Part of a small language model's weights.
Size: 15 layers, width 64, 2 heads of 32, MLP 192 SwiGLU, vocabulary 8192, 1.85M parameters.
Each number is 500 + 25 x the weight over its row's rms, rounded and kept within 0 to 999. Layers, rows and columns count from 0. Numbers have three digits each. The size before them is the row's rms in percent of the matrix's.

# layer 3 attention query, 64x64, rms 0.192, rows 0-31, columns 0-63
099:489476511511525506525524529475474482494520486531494483502489526526473487499509473501457487444522496482433492493530526451516498494518471521479509489543467533457518467488501529513555484529496497
086:515521506473533461475482494493470519488526531515493497541487525450504553497513511550507483507514461463502513520469487537491466509476492498507459488483498478471502486546482503531451461518468495
068:487536523527473487495508489487515481496458491514501494486499472530504453467506533481482500524468560505483527487483520498502528585509528495497527521523488518498516552531470504489515448495506516
089:486464495498522526515483528475485480491498499516459455472498513523513501489513476501488508481488512500430496488533558452530498518474485528449553516544500518459503484534517505468495512513505496
087:498494533484486486465505462491500479504509505481537537517514506453481487485511534540563508522493497477583495513525489534494494507488527488506458477484505477515480527483478485516489506527452463
092:495566507524524472511501449504509511505448486494530525556524478493452485502503506485517508518504509477498499482508511536515510523535488453517469476497510517500494534493509487533477460441473479
091:467516513486507504473492447513491489496517454511533508506499506486459512549520490542569521488500487459528477503521502528507482464521492550490497471495512492529471532504517476501482509532443498
086:491550530506523473447526460459494515472474532481514487506506484500480535500535503527488463524510474472458484460503494514556523519538509488525513497518504497516491551507479510532494469486485473
084:454514561530515479460508474486523517463505517471499502509494512494481527481522501528489457530484489477519503480509479510527534502478514479524522496477536494505488585491499500531474472514472462
097:472543473499541492502467556498486509464517527499516463476502519489509554509500470476468475517466487498497505507494517467457527467494499533516525524548480535507521471505485516451510482527498518
090:491478517484512517482473485509451431511535468479501486473527465490457499530506516520494498511480491500485483492492506458480426492510529508453501524529490522522524470530482488468478492499486537
098:442520532482536474448489453518464509478537505483518493504503503492450534516544489502541445521486483489504484507494492488520503496510460503528511510480525493569506493508482489513508489524476491
107:522544510560485508529521514466536500516479528543481532548523526513518541434508489498479492447517487490482490496508466522519529511506494493482505522481498509454522485495503470493512489458511507
094:500516469508485464566483504509517501474511486480483477469491495475503462476481509483481528501537495492473528464464517467517523504472521490441524479539496521492507532478495517466498478444544485
098:524513573533496470497538512514496477473492473446484530490525512540513513524528503478488494517505485533465486473493480462496508503536496478515523450476483506494548488485465489519471488463515520
093:446557529522506478480489516544542522507492496488496475515469497502483518502519506515475496489441511506552512510471549503491500486479497516526490451493521482551486519486465501493464464524509484
073:518547453509491445504525482497581531501458485499471485528476462499470483507473490530459502484501478492496502473498517533522510488475508492510493499491456505484501526464513515506483475450504479
089:473513471503493554515462515520489529484532496460520480435506515517510462491458523491466500508521501536465521484476511475478496499521489479492514474551507491489509502550541520501493460470520523
085:464518547489546493513515513511482516491457492518498519514496544518465562492498487510455485488529508504500485538534491488474534494454495519481525493535487487480520467507537515529533452488527504
060:530439506503493543507509556505494471519534529502490502495494502508541501498508500493512486495491456489540482521511510467469468482503490511484466494440517471492535467492453501509553480539515513
115:488510491468542498474509479486486518545457524484496523544472476480526485462455484523494512458498459499542481483520495479469510522452513559534533501486476523491517498481497494478467494499517503
125:495515521514517491504520444472493487461551517521515507520495468472502475497545508488551520499519453503470470494474442460544513523508502524535509480493518473514460506459512487510490495498485477
122:564459491476403506523528496506507516519514512476497528528525501486524472509509546480534523480493518497505484485499468493483488501478526479515464498465469502496475508490504516482495557486486502
099:549473505469449575514477501463490521527490486486528502478548503499510498540533505501510475484503513538457493512492481516466493485523507469527470511511498504486506489503519515501489504472461439
112:519549481524523466453486491502500490504526520547524496539463485513480496497523508476456524489521483533462509456507525498544470504521471508487497500552504487528500494513527548511516510454490471
112:469515437472481483502505493492510490528503489553513501520488471506536482452472484456503483457499497507524480524504523532520506538498463542535518484484457556501529503507510485477511475476520507
105:501493512523561546483491484502495497479499523495500490458495517496511524534508462525519504559502475499468517509517541482482492487524483444496533493504494455484542480495487502525494492555443498
090:515480486474501544484503510550506545504560485503458544508497509572495490493483501495510532506467525523537496481520535466502484489503480527468506493474518515469529526537511502497495495545516514
104:539503470489487458507517496489510513510474462476465515542479488519537493523491505518453480485452494487483490488526505503473528517510500519515485525513456495553530475468538524482533490453548500
103:511549500513470515515475487532515558484499487489506539476474486481469537489525457511494495464475525471481524496484476504439506528494487507480523495516527476551558516479514499497489488518466523
117:502493520557493447512516483487479471486474492478511524547470516530513493470506534508508556502532518547439523511530470463518481501528487499511505460498476491502495474529489500523463485496483510
091:510537471515545446476542530491512508473480486461510526503514524482491543465489512512453473527502456473491524530512510543508484509504480536523493529506516488506549511487486505520516501554490500
# layer 3 attention key, 64x64, rms 0.197, rows 0-31, columns 0-63
084:480500480451472556560500482516523523464512524488481495541477487525514447481500482488474533518506545509508481497458505462495533472506499503545494489504513485520523483503484486484532550514510495
090:453507489472504468481502516482467498545480473466512480464526518502489512528509487530477457515491506514471477482491493471517455496543517521532493450491528506515479465449527503525486469546518500
106:506445496459480560511506505537501505454510542525496533517507491489483466490485483486518513466502479486534504529493504535486549497492535499481497531494488483502492463519482467450496551463512497
069:502510471444482511514518493500480481481521486521488504507488475475527473540508498493526468504499520469503513471461529553489502493491515501584525484462495477509485485548517511504549535537510496
073:512511473551475497507485502510505499498481487484532495459545521505541568466488499493460522497502497502427490481491478491521472504514497490488503495536531502518528527490521452485504451492509542
095:518460524458482549513483522501481485496504538521490517529474531493485467483501480497518512496523503496540507538486510506477540519487548465489493503520463509501500467518453484440527542463520497
059:528498502511473494498466535512504511542487492510526495509528520507512503427500490506458553527506462467512513501509485518518541513482469488472498513530499502519502501483495512448497439457503550
099:511468503446497539507516503499475476485513528553482522533503481516497462510512474500547492496524468505522491526493546520479551482496525508511496513493449518501488457518484508455508555473507481
073:515474505486478540494537483529484502482541488507458506533491444509464451523491477508562471481491508533522512510485510514495511494491541501525472527473495529508492481499482500529518557513489455
095:519565515541501474494520505502487504511492504491549464445534485521451528517527505511548495523495492479456517493484522474548479496501503504481526482530521509537529494490450512510490478514512483
071:540502504442445515533454504524454496517492511496516518489495520485535548497524521511480533474524481472503464500508509450513503513501524502468482501539495477491530511513503526521467470485488548
096:507518496504499512466508508483505496460480491529494499507509458533477478481424484467514517533527497507470509507549545503491507515470517494472500567526485485494541474494453525491486479466501475
110:482469504475508531499501572488526499523523532535513510495504520495532460492521473534548491486458490509528523511511544552461494486500495500549490489462500491482499474481536493473542504512492499
094:482517498459467469531529495536461507477491482461491475513487513462517524489528498489503514499540459516505446505456488457554517476529500530525545506495515506541505504481492506510510542525500507
111:450480501479482537495469522500519518492519485523471540459521523485494531510475526516471519502493513480518504523468553524458526522544474480501526540522497501496522488504499504463505548472463465
067:491511477525520545500468476458516547501504481485469527462492510509447453516487510534515460510467523501484533474512496552496545467494529502546493503469487514468498492483502480506468494480521503
067:482492505522542486495506488472525511492504497491446495506482503510463439527511464507512443512483547508517537524469527556493534499523527496538502487457494529483484460497490478518508505502510463
121:494550511510506468499512522530448484483505503517545509459487507488545517512535533506512532495551511491461483483496451477489527495527517513470514486517482485478475542475523530531476482498489544
097:520519500483516524539520519486460524519513532497526514508517508492515535485477490531481525463520460539514484529569487478509489505470511489450458516535501483492518529468538517468468471484511503
078:496498504466466481507491496528494489502503517511505503496505478491546546493457539500470540485503482502505440489543497440537448491473472494451484506543498476527504524482513527503504483523512531
102:528452476554503501568503502514520498507510517497506475498495488538481535523493495467486509511521527507512499452509516481528511487474507493542477533514534519511531557537504531498512485502557493
114:513474493470458529476486515498457483461470543512512469462510468528514486471498527482493515522557457503492479481458486478525509493473528492520522517516502486539467481521474499483549468506503481
075:521480519522476479473492487499558511473508479491494477489453488464510525516483525492432527513483527508522511503516484463485480511507477468514432519527530507523490490529528532548524505524492493
137:488518502524525498482521513486514495521509470485477514462467506507492452521514512486517471507510532502493557495463539584497469506561523487477505483469458509465492467473483507499509517492492500
112:527481485461510461489467471500489477464477522497508505542490530488507483515517470490511513511562457505484479491525472442512521509484519500518496485515456490484474470488429503506468509515535523
107:481500463493494430457494462489513478474489475480490490478498487514538461470485467447503497523491518483507495525506499473519456521482514556494532530501506483524527536491475510489513511462529528
097:459540502503472498543507541489462466539504545499519516483517552515476513535485522494530521521524509488512502500494524535483502481541463500447518440512479475491500493482511479498491466481495487
106:488538491569513458512455519484547482467534483492491524486492489489495511493503542516476521488460534493516543486477487494451461541484464509519491521506538507518517509490508532511489471505481481
106:504510492492529481536508471466540517448495477532510531509521500520491503517481474475462459521495483477495489512569553498512524506484500471499465495492475522522455476502495543518505555501498492
097:475513515501502491526514537549477463487513525499506475515509506474475479503495490487506459490509451541493505514548507477508517509488519498525525478488453495475424505544502543512477534534516530
110:489482517454499520523468508505489521503471496522534527517511504512518513507488502491471516495514499450465494502490464495491546513502506470517509493555507472460473537544472462477488517458453444
107:482496479473508485501503488500528478514509468518500468512497477483516518542456489484443457509502477500486496491549529481504456519512484438488498511542465524509484463525504515451517534459499481
# layer 3 attention value, 64x64, rms 0.216, rows 0-17, columns 0-63
100:549506517518510506492529473510550534508510502505516515449479510457505511483556512514453481530516522500484513515482495503489506526517498513506493500522549468473510459445526521536541491483503464
095:508492538477476496545491482474489485485522445509456501512528487504510474506482434493543501460529481471517493492519492506547525454458503526503507512491498530523500516531455460490508503494528507
098:495486498471469515496485540530437533479533537490487466516498544498459511527490496517522496502498485467471514484524509486486490501497474527524455518475498513572526517509514495524446487493474504
104:521510583519524455511487480460538501524510475438481486519486493521484507516540516536479480507500489499507483464476476491518533511520484526525514457500496488477513505500474460493491451491507505
093:431530501496488480514500515493467516505497450455515476529530500534490488526465470525498515506521482509509512489534488479522504490467481510475535519530455468496504534525452490459486514503510545
105:489489504534459502482488515497493481454495491538514559451507465495486495504458521475501544493518516531502494497489544477515485527488542462478521483530506516478489524472484517448529545505516480
102:478483472459513459517506506497509504543488463454504457526473512474509507536510511517504509554443516484522492497488530515482477496495475515560479492470480485498489458483541474535500473516494515
088:512501487500488496484516456497510448481483483509455496492523483493512516524491479486457523552564490550538502523489544532509495496521499487494490503485490489480488481483483514502528562512561517
082:527470524481518476506518479512461448501460501528486497498491506555498505469516544466470523529513513503533500492497525548495501462508497510511447488476507514476466486475459472532536526493490531
087:496479521527473516530464492512529495482463473522528547522490494491482457496497478476476504514488497492493505490514552463453517522478536454486435499496503525512493489460489471539463511510501529
100:511532473511453509477525512475468500489525548494517514494471488486516482503548538544504489526521569499471519477515506494511489506498449554472494489489548472479498508456510525501495487507504479
087:503460513446495514491532535533521507542482502520483481509489510478520495484457485486537536488479514484538480484497509499507495463456509476529476526499473488485467504524494523440544550509487476
108:483485557499504452548496485495492479496472485474486476516485539489453505558509472485544505505507516457489503496477497511505508462494506513507466488465505475497499498454501461504491446533519537
099:486468498476490538523501532489478460497530533517478491503508500494492471510433484479535488486525531495540520505474498501496449496500456494497480530522474509501537509574500491507449513528486498
090:517537509500477490428469509494529491547498501484513479471495500506519516439459511534529499531444481527494528508518493490491516497498488468484527512512536490495515469526497501499498491544495439
103:461534522447509457482518524504472520505487504492463466492506499520509485536510532505502493528532497489506488494525503505473446503508494548521500489444473502574477472518510527481508486501469526
112:467513467526499523497508519487510519504499513535533512465523500473489477462496477467481554518493499559487523510514483484469502481506521533506530494513498537507479534515531519434554546501508505
101:475509506479513521542518521534486522479502509527521504499559481527503502493517494469483493495493490520546557452472494456471434507517481515474510544531491497533515499513508484511540529498475492
# layer 3 attention output (transposed), 64x64, rms 0.179, rows 0-17, columns 0-63
091:493494553533504494479502478511483524477492462540525472490513514516468502516507460498441483503516502488519505467534484526550488485517512514536493521462513507491475500518546482556520533515531464
102:502479500477535524498459535514485492476506518462516484514537504498529480414490544471513540484485492482510476532498429493534540487484490498490507518493522487475512516512523491509501508524488533
101:480481472491506529501483503484450467445531525530523501474476522488542500477499497507510515507509501496475494495541536501512460532500453488494516506478507489542500479519445532454449466477501499
107:519517509512547491515529483472495499550471544499517488528492500538471522490546517510503508507539464509481490494476472540503506532495493507563488472512500512490482571521491502523526525497458482
087:583557483476478480544554516492487482489469520502505483527490495492482495475519512526541556521524508510484492531507467465513521476495515518513503508493488473485514489454485500485524508464503503
102:526491460504488518511487536528527509460505496487505505485505513513493532518522483503499489522470560514496517552449549509508511481473518496517556509496516522470465546498540534488496517528505542
104:519548493509493494473505471455503508499504488467541508482494490466532520544483511509499449512510480497538519491479471477490490508504494533525490507499516520528537487485492485529474417446467490
080:530470552489452502486482525503456504510499483434468534486512543514516525522531510534502523493494549485508513526547512502505527477548530502520475496500512511514524525481526492527468495516509507
084:512507493531523497490470519526520539509482551449487465510509525500457505525509485526532494491443487506496488499542511545495503479519508527500446505490502492526549522496475532512462470529470509
084:467518514461554484490462492518487497496491501487508463438518526492487516486554445519510474523469498479528485507459524486502463475485503513483485491512521484474530495456483490463506504547478491
105:489534509517492481475498495502514499439491503494500509516492526553512500496492482523521442487539487498478545508474527515522484492521463492487495488451527430501467530533499509547522522500519520
092:496476455480550518547494499485544550464477504458519502475513493501516515518493525500469509519481468531528495492500504487492513461438480510498461500508476487533497451481509503516529457511525487
109:547510502477520480471494488515494472490505498501490454486519483507512546483520523473531509544477506468472456503473464495494499535558467450526489481458515500528483520499496497527463461531497501
116:524495482515493510497469510509503523482536487471488475457502472550537477490495515507539514510507498559484497493452521505489504523474483514488491510531428536512559479503493489512537465474519502
109:474511489497487473507516485470538532516491507501512484485491433511504497522487504490466473498485498501510562522505487506523528514479529553532507469462474506511515487491453570502535503461520518
094:512500477523507475474492508501478453478482540500494508521505508548508513519443522500481493524500506479484545453553497510482501483486503492499490521539465504516484491545492530453488506439454486
122:481514491513515549563486516532517522509514475510510535509489525509488478505486481499473526528464554501493553490511504496448529483485525489489484538495520473538468517499520455463522466497504514
106:502514523539511525497540507523428452507513487506495525496508504518450512506496484442542508510504508541498525510523523479490513473472521476461478525467462508484550495490509491490491493529532519